From a checkpoint of a small transformer trained on Wikipedia.
Size: width 256, 4 heads of 64, MLP 1024 squared ReLU, 10.8M parameters.
Architecture: biases, normalized queries and keys.
Training: a variant of SOAP for these matrices, 225M tokens.
Each number is 50 + 15 x the weight over its row's rms, rounded and kept within 0 to 99. Layers, rows and columns count from 0. The size before them is the row's rms in percent of the matrix's.

# up: layer 5 MLP up, 1024x256, rms 0.164, rows 1014-1023, columns 128-191
# down: layer 5 MLP down (transposed), 1024x256, rms 0.16, rows 1014-1023, columns 128-191
up1014 039:48 65 50 67 36 74 23 55 57 60 56 47 51 54 52 80 33 34 43 38 36 61 43 77 59 66 52 34 16 41 42 69 68 70 53 50 45 54 64 48 25 70 59 73 41 34 48 65 43 73 13 66 53 77 33 46 50 23 62 48 32 57 75 68
down1014 050:70 35 64 31 41 45 49 63 42 60 50 52 53 52 74 42 40 38 55 53 27 46 68 37 48 58 45 54 65 43 65 64 85 61 46 62 51 62 37 65 40 40 61 32 47 69 28 62 40 61 68 76 70 51 43 82 60 46 46 61 35 69 47 53
up1015 105:26 45 57 52 62 44 43 54 36 77 56 44 67 22 37 28 44 82 45 33 41 52 69 45 33 48 41 75 64 06 59 47 53 57 64 77 63 40 63 31 45 44 70 71 35 49 65 42 42 94 47 39 39 19 35 62 50 47 44 53 51 40 59 50
down1015 099:70 43 53 39 47 38 49 65 22 46 73 62 51 49 66 99 51 52 52 53 42 66 21 53 65 68 43 47 43 55 43 56 36 51 54 32 64 08 43 55 56 66 40 46 46 37 41 55 49 40 61 31 50 41 54 53 46 52 57 45 54 48 64 36
up1016 105:43 33 81 42 56 61 45 47 64 47 38 60 58 53 55 41 37 57 36 52 09 86 64 20 84 42 58 38 58 47 66 56 42 36 56 54 33 54 49 66 28 43 65 30 70 52 33 61 52 46 47 68 51 57 55 33 33 43 68 47 54 53 56 93
down1016 108:56 44 83 62 46 38 76 43 42 71 50 39 61 50 41 57 28 34 56 63 65 47 30 51 41 39 63 72 57 34 58 61 23 40 39 58 27 66 54 68 50 46 51 79 33 45 51 47 57 35 37 53 74 46 77 77 61 41 49 38 40 58 78 66
up1017 094:47 79 53 68 48 33 56 56 66 47 13 58 58 70 62 67 30 34 38 53 62 25 52 56 62 72 47 69 47 45 51 33 47 50 51 55 45 26 65 46 64 59 55 59 28 38 58 22 53 27 33 83 50 57 29 49 34 78 48 15 24 37 68 50
down1017 090:52 91 53 56 19 44 31 49 57 49 41 48 51 55 62 49 46 58 58 53 55 32 38 36 53 66 52 71 44 69 72 53 72 43 41 15 64 42 69 73 42 63 52 45 65 56 63 52 31 50 68 42 45 47 91 49 52 58 69 54 68 40 57 35
up1018 053:82 53 73 52 43 73 47 46 63 41 40 48 56 61 46 29 17 47 34 75 49 37 35 48 50 46 76 48 53 56 50 44 54 61 71 59 41 86 48 37 46 49 47 20 66 21 72 56 69 56 27 68 37 36 61 54 35 24 41 41 38 41 47 67
down1018 080:64 33 73 39 50 65 41 42 25 82 17 53 51 14 46 59 48 25 35 48 61 50 44 56 64 40 45 64 73 02 33 38 40 25 60 71 36 21 44 43 53 34 69 28 25 45 33 64 47 88 44 44 38 56 41 48 24 57 44 25 76 24 70 56
up1019 097:49 52 66 39 64 68 40 39 63 26 54 81 60 36 50 49 72 75 44 15 44 26 47 73 61 56 46 36 71 59 66 59 30 69 22 52 56 60 67 45 33 43 36 64 49 17 62 42 37 61 71 53 70 54 46 43 56 51 59 41 37 49 48 26
down1019 100:38 40 83 38 51 28 45 49 47 21 79 33 29 66 45 44 41 53 29 50 46 43 44 56 56 55 57 55 47 37 42 54 74 50 67 24 63 38 73 51 25 54 29 52 53 63 37 80 52 16 44 41 66 38 49 29 55 63 58 53 66 60 70 15
up1020 104:35 52 53 57 55 33 49 51 51 54 47 34 37 60 56 48 51 60 67 56 41 50 72 33 73 24 20 41 37 33 56 58 52 42 56 40 55 39 60 37 80 59 29 45 89 62 67 66 48 45 54 61 72 34 60 58 52 65 34 56 38 57 53 50
down1020 106:58 69 52 16 35 48 57 18 48 55 58 54 36 66 59 55 43 38 59 44 62 52 29 39 38 47 41 49 53 47 81 38 68 64 46 23 56 47 54 57 74 40 58 51 42 73 58 56 34 49 75 54 71 59 35 49 41 43 49 62 47 75 36 62
up1021 103:59 69 50 51 49 63 66 63 46 47 32 99 61 49 32 37 73 17 52 20 35 44 49 44 58 52 39 43 46 46 60 60 63 50 45 33 49 33 40 34 26 51 67 61 49 56 13 65 39 38 60 49 65 54 77 28 60 27 45 21 57 42 49 43
down1021 103:41 55 53 51 72 61 48 30 15 49 73 20 54 37 37 48 66 31 45 63 69 24 65 46 40 28 47 51 36 73 43 59 34 42 65 68 57 44 64 55 39 70 63 35 25 79 46 69 64 51 32 39 39 70 47 75 38 41 36 49 35 66 71 53
up1022 101:58 61 54 53 44 35 47 40 36 59 59 49 58 54 49 73 35 60 49 30 49 53 30 54 37 29 26 46 52 59 46 59 59 50 61 85 59 69 47 37 30 40 35 51 37 43 74 47 24 65 56 36 28 34 88 37 67 57 50 51 64 74 58 41
down1022 099:53 69 45 53 47 45 33 49 57 15 64 36 27 61 55 65 61 51 24 78 73 31 58 31 46 59 67 24 49 71 30 34 46 54 64 53 71 40 51 32 61 37 79 58 57 52 66 42 34 72 22 58 39 62 54 55 57 49 38 37 52 58 68 45
up1023 092:55 17 40 43 23 56 25 73 51 36 50 43 52 46 55 63 76 68 49 51 62 61 13 42 47 51 83 52 50 43 27 44 25 73 69 46 59 57 44 43 65 68 09 74 45 19 18 26 55 76 65 66 67 46 45 31 55 59 57 49 59 53 46 57
down1023 094:61 54 44 24 69 40 10 36 61 45 70 61 57 72 62 46 26 70 52 62 57 52 53 61 55 42 44 63 65 58 44 45 40 34 43 47 37 29 83 67 28 44 53 67 55 20 75 72 52 53 59 59 58 54 73 61 43 69 68 40 33 18 60 53